config.toml
n_layer = 11
d_model = 128
n_head = 4
n_kv_head = 4
head_dim = 32
d_mlp = 512
vocab_size = 3095
activation = "gelu"
norm = "layernorm"
norm_place = "pre"
norm_eps = 1e-05
positions = "learned"
qk_norm = true
attn_scale = 0.223
bias = "none"
tie_embeddings = true
parallel_block = false
init = "orth"
init_std_qkv = 0.0644
init_std_o = 0.0
init_std_up = 0.0644
init_std_down = 0.0
optimizer = "soap_variant"
lr = 0.0107
beta1 = 0.95
beta2 = 0.95
weight_decay = 0.035
lr_head = 0.00748
warmup_steps = 32
schedule = "wsd"
decay_fraction = 1.0
decay_shape = "linear"
final_lr_fraction = 0.0
batch_tokens = 32768
seq_len = 128
doc_mask = false
train_tokens = 82810000
steps = 2528
dataset = "wikipedia_en"
Each number is 128 + 24 x the weight over its row's rms, rounded and kept within 0 to 255. Layers, rows and columns count from 0. Numbers have three digits each. The size before them is the row's rms in percent of the matrix's.

# q: layer 4 attention query, 128x128, rms 0.249, rows 0-24, columns 0-127
# k: layer 4 attention key, 128x128, rms 0.236, rows 0-23, columns 0-127
q0 110:118141120057135141150063098136159127137114129100107099148167142153064128152143137122161098143093070112127116119154126132163111069162118142152101085126151133132127118141128112126145152084171091111117135156133106130129124111105133144134117154095119132161121097097120107133112135144158115171130115140187147135112094156144118119155129115119098139153164147100120129135098110114143140098109
k0 099:140174066112109119113137135130150150103171124158151172154103105137138127125095158126142165120136138179098103129111131163112138116137114098128126077116163112122089141124135143123137154106154150072138145144131097119111134132123148139123134137088176082151138119147146098102162121108113094123117121114117185150120156142119125153087132158143129120131092130094174116153094114112119084172133
q1 105:129126120114109142083092117162124119109109135093131141137132141143139078159128128126128129105082109144091107104147129141149150150124089101112117091145138146146102138142111097094120159132150106124142142103130121097133178131161129129104173124133146147149155106158127103071130128128144120153142166109136186118110093173118070148112101170153153171146111147147143129152152096140096173160103
k1 090:141149132115142127093096151151154115124067124132080137161096090162130136055132125146127106155152130128140085136116137140138115126153083111089101124102146080077140117114108113129121181147137054146124142154171116123110169110125130120146125121118147129135131173097089125119101150108155108122140175161142130142141118130142151112166119145128140108121158105136101116087109103117138135123132
q2 105:120141134139158156112150081148128096127174159164126135096157096129149162120091120185142157123131135141112122165145125105152125118120145109129109140151114162177128119144116138159133144084110124105135120060158100129143115088132149139124104149079124155151133114128143121068091089114099134149175078145109121098121119160098133111138146098089172156122118157130117142132123150139108138140135
k2 088:120131132131156151123161122155128154117165160095148102153150154123160109084081118156129136102090133152112150161145136104100127114179174105116138139092153156090100111141136145134109131123116145149154140116136139120109138095125152149162113140097142152094164138127107108150124095155134131093177136126132145121149180123114178141112126153116160196132158136161106119169164154119163113130108
q3 092:050109138102106114111131158138143169137128150121139128169142129130116114158087138144134091151175118122078138118085094140172132103088106150120110135121148166113149133112147129140140157163180144113118142102158175087101128122116127133142132158090122185133114118163140114117130114136159141124133101148126147137090139149130144123131118151153151128119120182176141087122120107096104103101139
k3 094:156136148134097108104124106123130120095100146158167155095108118119114111132113143146106129154156147122118103147145138116149083200107106169200163156151122117129130135147150123127101127096132131175119159136127131158147083115146131132118128092103130173061134138138108122124144140137162096148131096134109096145123175081165139108137131112142125172151136161121104132163112098113148116122150
q4 115:124094114133124139098114116128128102089151124116113105145148100137093106140170119124164149124175112127152106163106114118137130109140159158156145162134126117151106131128115116057124137113108098085141085120120156140145121112170167097163118165144131079125110071123135114138102126102118135128174102077103156106106156141115117122101142107114110121183141139104134089119138154106082164136136
k4 098:132137124150120146140097147144093121125125114130152132128163155125149113159125161133151128103141141104130156151176118121173102147140110092116089106128142146134132119103124176143110180091164169129147138139141115159131135132125162128121128165119137133111119106099128162103127025162122143072151124121135115118110151153162141151111109146122121115114096086115113128119121098081130131083078
q5 095:111162160127125145143156144102088125128088153168154129107133094123144135157108100144111110148148156110125123142111103110122114112133116105139137109127089132110192123127139161136099106135147119146041163099106107168127150134167117168137141109132104126138178150178100121078150109127172134125103143125101135113105119137168114079104100105146137137140113166146133115123161137157108102138137
k5 103:101149135117110126098112133135115063114100146108142110154153110137119128094088091176114118090115137102132163125127174120120105112113137111100084117143166095121139118130116163149114161140127107077101169130118126121080131136151146146162121168124065106126128127154184134119117114091128108099110089162125118119139144141144131140135095172109101104157140105144096124094142105152165117119122
q6 092:120133100154134119096142143113126109112150071157084145125114105118082161137150130113177103121134109121129122149117089113121150155107134100149110173182121123120094102120115161167102141129107133165106155119142105125138167126112147144111123088110111117149142172089113127109167133105093131113138143152096121148111145136134096126110186118157117146135182073143150123159136145107148125178154
k6 086:097122163123162079126165148118141174132111114146150115127115148118152093096178174175127124165114131122121145120157080113116101144122131113156153156103132127147176154113115152126107155167083141129146139138131128121114171138131114151171154145186101116134151156152127119120110163104089132128127113134129131116107149128151128115096099136118118113101146158100146105127159144135058166165135
q7 110:169131152141146123131114100134109137155129137118143146108137139120080136102163157155143104133120187112145137146113102100076134123157135163129162160116105104175128121109119128110155060162110117104138137167103153144119133136117147133152142106146151108139096136130088153148170131114116136138118145107106092150136176123145145121144139102133144128165136141091172116064141102103151159167082
k7 087:131083127161102088144132073127156137135127097097108142112171142131118117123152124165088175136203150092118134106126111128130130088093165130114131163119130157170110121118130129131131111136134101140133105089146127127172078112111151115119154122159127149151148171112139163135122131116145102097144133095061103105126142107131120107091157131154106099152114125155132132138147135120126184132140
q8 113:119087186138136112115098092137090107151099093155121118107091091147162115136143113122116102149128182134094074129113160109101122128139109132150125139111149132177137160119145114110124119111173103146152103130133160131106123145117157090130152117163106115117167112149117134115135170144091148101101144116151128125098202135126114159147137171155145112141150132123162098092115135089140145129107
k8 107:111181182157117115101094125113138153124128155106150129118152129117129120169097146144079159139131145128123076108101139159138122170143137132115071101157135123111148118054127130099136125116133151136135147165150158163126120126095134136114102140161126103117113127100143142124152161148111144092087153137148097110132168094168130122156107152133139109131145128131130138128141084084178141109087
q9 107:098146151113157166106105125098138136111141157149142136151116136159109129081122163098120128100105198164136136135118161126167141167103134148151134135081166150149142165100121106130117152104138146124166122120156123073113133060120132088098126133111131139156139108118114122148111133117101104168128066168172135142140092112110137136151154167113131127099152124118127152124132116144105112097146
k9 093:087152160145115124108130137120113120164079154136117145082110185114167124133112122106110115152135137173127155165113124115121149192137132108129112097151117139095073155144124144161143153092144111117200139138162130133160149131130087110122126149113157130080158120119145123127160123142103131143122143116125129161101122141135097134127179121134106159107117075130176127146140111132157154150107
q10 107:106111173152181119143123127128160118126141136105115109122109120116078133173154092117098093122127131073129104074146119143071120133088138141113123126083097139134119139136135124131113084170132152176120114126141135133113142112111120140118176094126151123144125162132140168125120176128101128121047188100118096121075129117128106134126134136130134116125160110155152130143128134105114147120143
k10 100:129117177164154129126152162127158112159129101141139192128124100116143101137068092176132125172141129127119135163135186141145125143084141116174134119123125130140154165130177112108177075119112164123126137127131158146108102155133134135186137107166152104139110146136171127116144134131118153147138094128138117098133139089140120130083134109110131115128176148137145136142152118128153157117140
q11 115:109139124122146110168130133151162132125136149121095123124147116128166131161128101126169129146090105106136110103106153133204172052142102118117067117143118137128183143147120102114106154108118122085103148082116119145081137121115131165140142135164099098144133080129161130117109118137138119132126132129144153112172134128106111149161118132100138113183143144147114128151140148085133144119157
k11 100:123071103121106147139135100115115161127140124091094149099124072151101117123097137108132105155143121135105111080133123152151137086093116152145068120139144152139110120144138122090120130174148114108124168116090132116132114120159103138141149109086109127140139064106119138108142086195116144114136118066135121108086092144100138127128121126147145121127118145148103134131135143076130087129134
q12 100:113135075143108139127115087170110123091101166111147078149182142141084109136126115114121116168106114121137148146117111160180131122126110131121111100071113122097128125127118146100120176114142164108119124097161151105162120123106138127125133127128099136106129135138135130152077107092145149103126123152127130075145089161120144083154149112124129139155130105164084123130112142186099098126138
k12 094:149130120178112109145170163124128112114142105090129148117182149119152147099088143110166123108144106143141135130129149106131153095078117113152149124134109114065103118159153104133122107107105094077140127133114115129113108158119130153101081124120170108143117095150148132121153157148124094151124147155114115113147122154133114112121186088111125154129113171107120107150166130110114056120138
q13 111:095162139142161101134152124182118124103086161103126157156127171107122127094149116162118160097133108114131129102089129120115129111134144107114121117098093114141114129108162099155118151107065135114119130132177125113159148135096128129125141128140089152159104134102140115105140138064166107090127127135104135071126134095171136103119157085140150136186119127139109080104145150120117127137123
k13 110:123159157163121139157118123161122095172126144135120082171189110146150150171139142152132109101111114099159145165145139138139146142139162090098113087170135118122141163152130150141113176135128158110079164102128140165104139094109134163147132153117141134143143165110165126110144133115130115105150123121109133070118132170123143142135144109093143126176105129132118112151140117097165098095114
q14 113:130141122114134148149145137146159105173084100096123098090127142124110143080102099128091130122108182108123129068111123113086126121159083128121155117114160101088182125120150112129158123143159107115090142131136140091105121088167114138133130095106129131145147133145102119114144152063188128145115116155149134155135113138125154126128105141124130114111124144148108124110151112176146081107154
k14 101:122159163172131120099132105111134120149081165161117155117125173135064154158148136146120119133156118150137163107122103125122165100098119126145110113120151110152118120170120096120162116170152084148139132153085162100093136092156105117155132113171137113119097108128101096129130174155142103133095176118108117152133115102163146124129129130155097161147109145142132146138143108132124079092143
q15 094:093107135132141135158121172100149120117135140140144115142126142147124144122150134127139113128108121135163094094138120185103146112126169152097097127093090162144120161122118120111098074136140112123161112140137101124123116187135179111124120165152120106135117127092155184104125101113086171080127121117109083107102122116116172134117101138132150104102116118109070117105122109132138142155075
k15 094:148097113133142104145131156095120110114170161126108131114115098116168165146090117116108136130156096098140140146087140155142121121112183166104130139097128123124125115094140156135195130114111117151090133110076152160145113095108123095125124075144153138121114109130174116149136116142135118148098128060128127125112154137139118126109132122138152125123101123079151098088058135147142144147141
q16 092:143089160129120130134145116158135096126135144139139104058114122111163086123136130114106156118114125123151127124142107134124085111107151139126128096103084077153105146097131105102127092132126151159143137129121151112156153181064101125115079162150155102137133127119162136138144116137100192115101138109118078106124122090091134108096157158121101148130108113118132104159106103097119123103107
k16 087:152153116150117155148138164101123138111124133113125140131147095174101112131095132145137141118151076149136113157107134136140076122119136138107111110126177116084160144134119095108169133082090153174132148119136107141093115096101129136131094164090127152140102154103130150119137105163169110117127081143148117151121127082136106080167084106109142114177146140115120105111105170152103124133113
q17 102:162148163122114108162139139150123141148116130140112112168158143139152095131173109159124091104130130162151136132130106143129131119090115099114134110144155102125151168122140079110138149126098171130141123121150140116169124151116158094120135142141180127119167159091147120112117132124087103111137076119103123078156126106115092092122157076102137093134145114090106097174101129175154147128154
k17 115:131113077122155126171174169152130143119179110140125118106122143127090133137134104104172116140149081172153134094138127124172128105131148126111108149102121099148114127094137097116113138130103128147157117107118158138145146140114107130126092125168162121128166089106131141159080125158148147162127178104157086108131120116105144145097148106118100166132103093130083131117139162123086117145169
q18 104:124139130126128114137118172110077182115142124164143121148080119138146126150120140118135145119093098093078122153138132151153093147163128141138157111189126147123130157115111137105094090112150166129191150170137084117139100156148101085118131127099144113120131117149143142109116084149131102088113098151152118129135143142124101129125113145175145124134161097158119178105099144132157159127123
k18 095:137146146082113134075135115116118115149177126092111099130135141113133127121127135114107096104123148155102111175161114091092118147111127066144127155125098145156133125069123136139117143134132103102123135132085098110165139142114120168126108168134137128088194154103124157134174123127099124144142117161177131133123130091146094127184150135140132099111110068122109132112137114110106120143135
q19 114:131173150139133087067103117171119118131142153138148139114143114137130126123171146087145088107155163121119120125118096131131177173114126097114111165142116077114140100114137066166093155120131113108085112147172122132129157105121146136107181134146117139108134139147145156147147176121114122135137121154098132100074102139171115165134161131142112140115112134174156120139134120117122145151124
k19 101:095106137108173126131177120174152143127097114169132143113106149136138162129153058139106122122115154162148166101111124130125124142121125136112127134098121150152107095125143098166108138151097166145156117120150176096138131153139093141094156128157088124123125166115144163057143121119122147086086153085105121092131141127114139101129129074123118106114136118161115093112119155127125115133136
q20 112:111152077132137154106124107132122111154112115149150083103112106146140121068144132125085151130123114134179113102150138113124143129187176136103116145082134120134118150150087130130129170100094123142147060115134163117122111154125154131116118154145144132059065136125139107131116137125128146130135134146111145160169128116087132090133093108104145165124117118133134141150127123122077111119099
k20 110:111095098129136079162158139096122120176137062128113126131130172141183141119126123139172148164131134132156127074124137132102169108107149150116164139102143142086129105127093134156171103125112126148096117122125123141167158136129120109130120103098172149145129124154118168138139157098098135154142154140112125134186135097124159086154124147130158127118127140126147112127153146097086100144099
q21 104:140134098112148088105147148154121179083128111139120124127144141112107130138156136133103146115139132160100090112152119173131105146157102139115183122140087124167106165098131118158113158108115074125128118169173155137185151154146104123116153112133143105147135158096134128136106153137087134109161149141115104124121147136153090144112193118155112125116141096097124069140127112109120138157113
k21 112:125164172132122118170183147164145139142146097128094128129150105098117108159110123116107131135135158131172098108082079114096142139117140110119167120090100108131078131149157116092156119087115124152127103147117140139163108154120164103131130063148147085131142109139128155142142150102091118134115130090138139118140137105168113116117146128101168128149132126153108083177108116123147137148159
q22 100:136066091099106127156111143121153144090122164143125169117126131136146130100109128165141130156117093119115119146150115108084091130114135107129107154157128138158135112158068149123140136141149092125150134114092097120128146135116096101132124085120180123099178095163129148110087116129139163128123135124139090142142138118068138131136076141126154142121117162110140199146117138149117165109124
k22 089:136119140127120155094104143100144122183137146063120146082157116143118144091114088154129172130138128172135116120132094094116106128105145159144133163107165145139061123163135120120138111135156104128169141142135116100159131161170130120159157110122133146159105120145072125140119151126140128155145179159134175143124116133120129161128087151125113129079120166150126133104146131134122130157163
q23 106:141142128116093090106144107124154145137150139100161113153170157085133088125124145110153149120134132137175114148129161136129131127117126111101168141122131131159123156123151112112167117105104109127133085115185118120159143139158148087112139138078163119115132145073113092153158142057117122131112161131134118124137114185132156098159170121136126182160124097094105121123105152133118138155128
k23 107:153078102138136141139169112149116114114123160087165117123098187116112100132164090082090149157142132151097123072149085134148122147114135116157138148072067101140120138104142126129131132147104159145140129113103145149125135132139114100123141122149128085106086142085099156110086146131127144118153161100089113095130119089116114128079130107121123133132128124092095130121115136150106134143121
q24 114:120108073134117134159139144138130119124150104139146084141142127126098139173106099139185148136141093126159165128110111112163091141145091104133134108144118154143139109117135118166137135128086167133103090097108125148154117175118148118136127146147132137120129107141097153114091127118103150117152119097115123047165125139153139122112134089113078163152119131115136117177130188160146093113132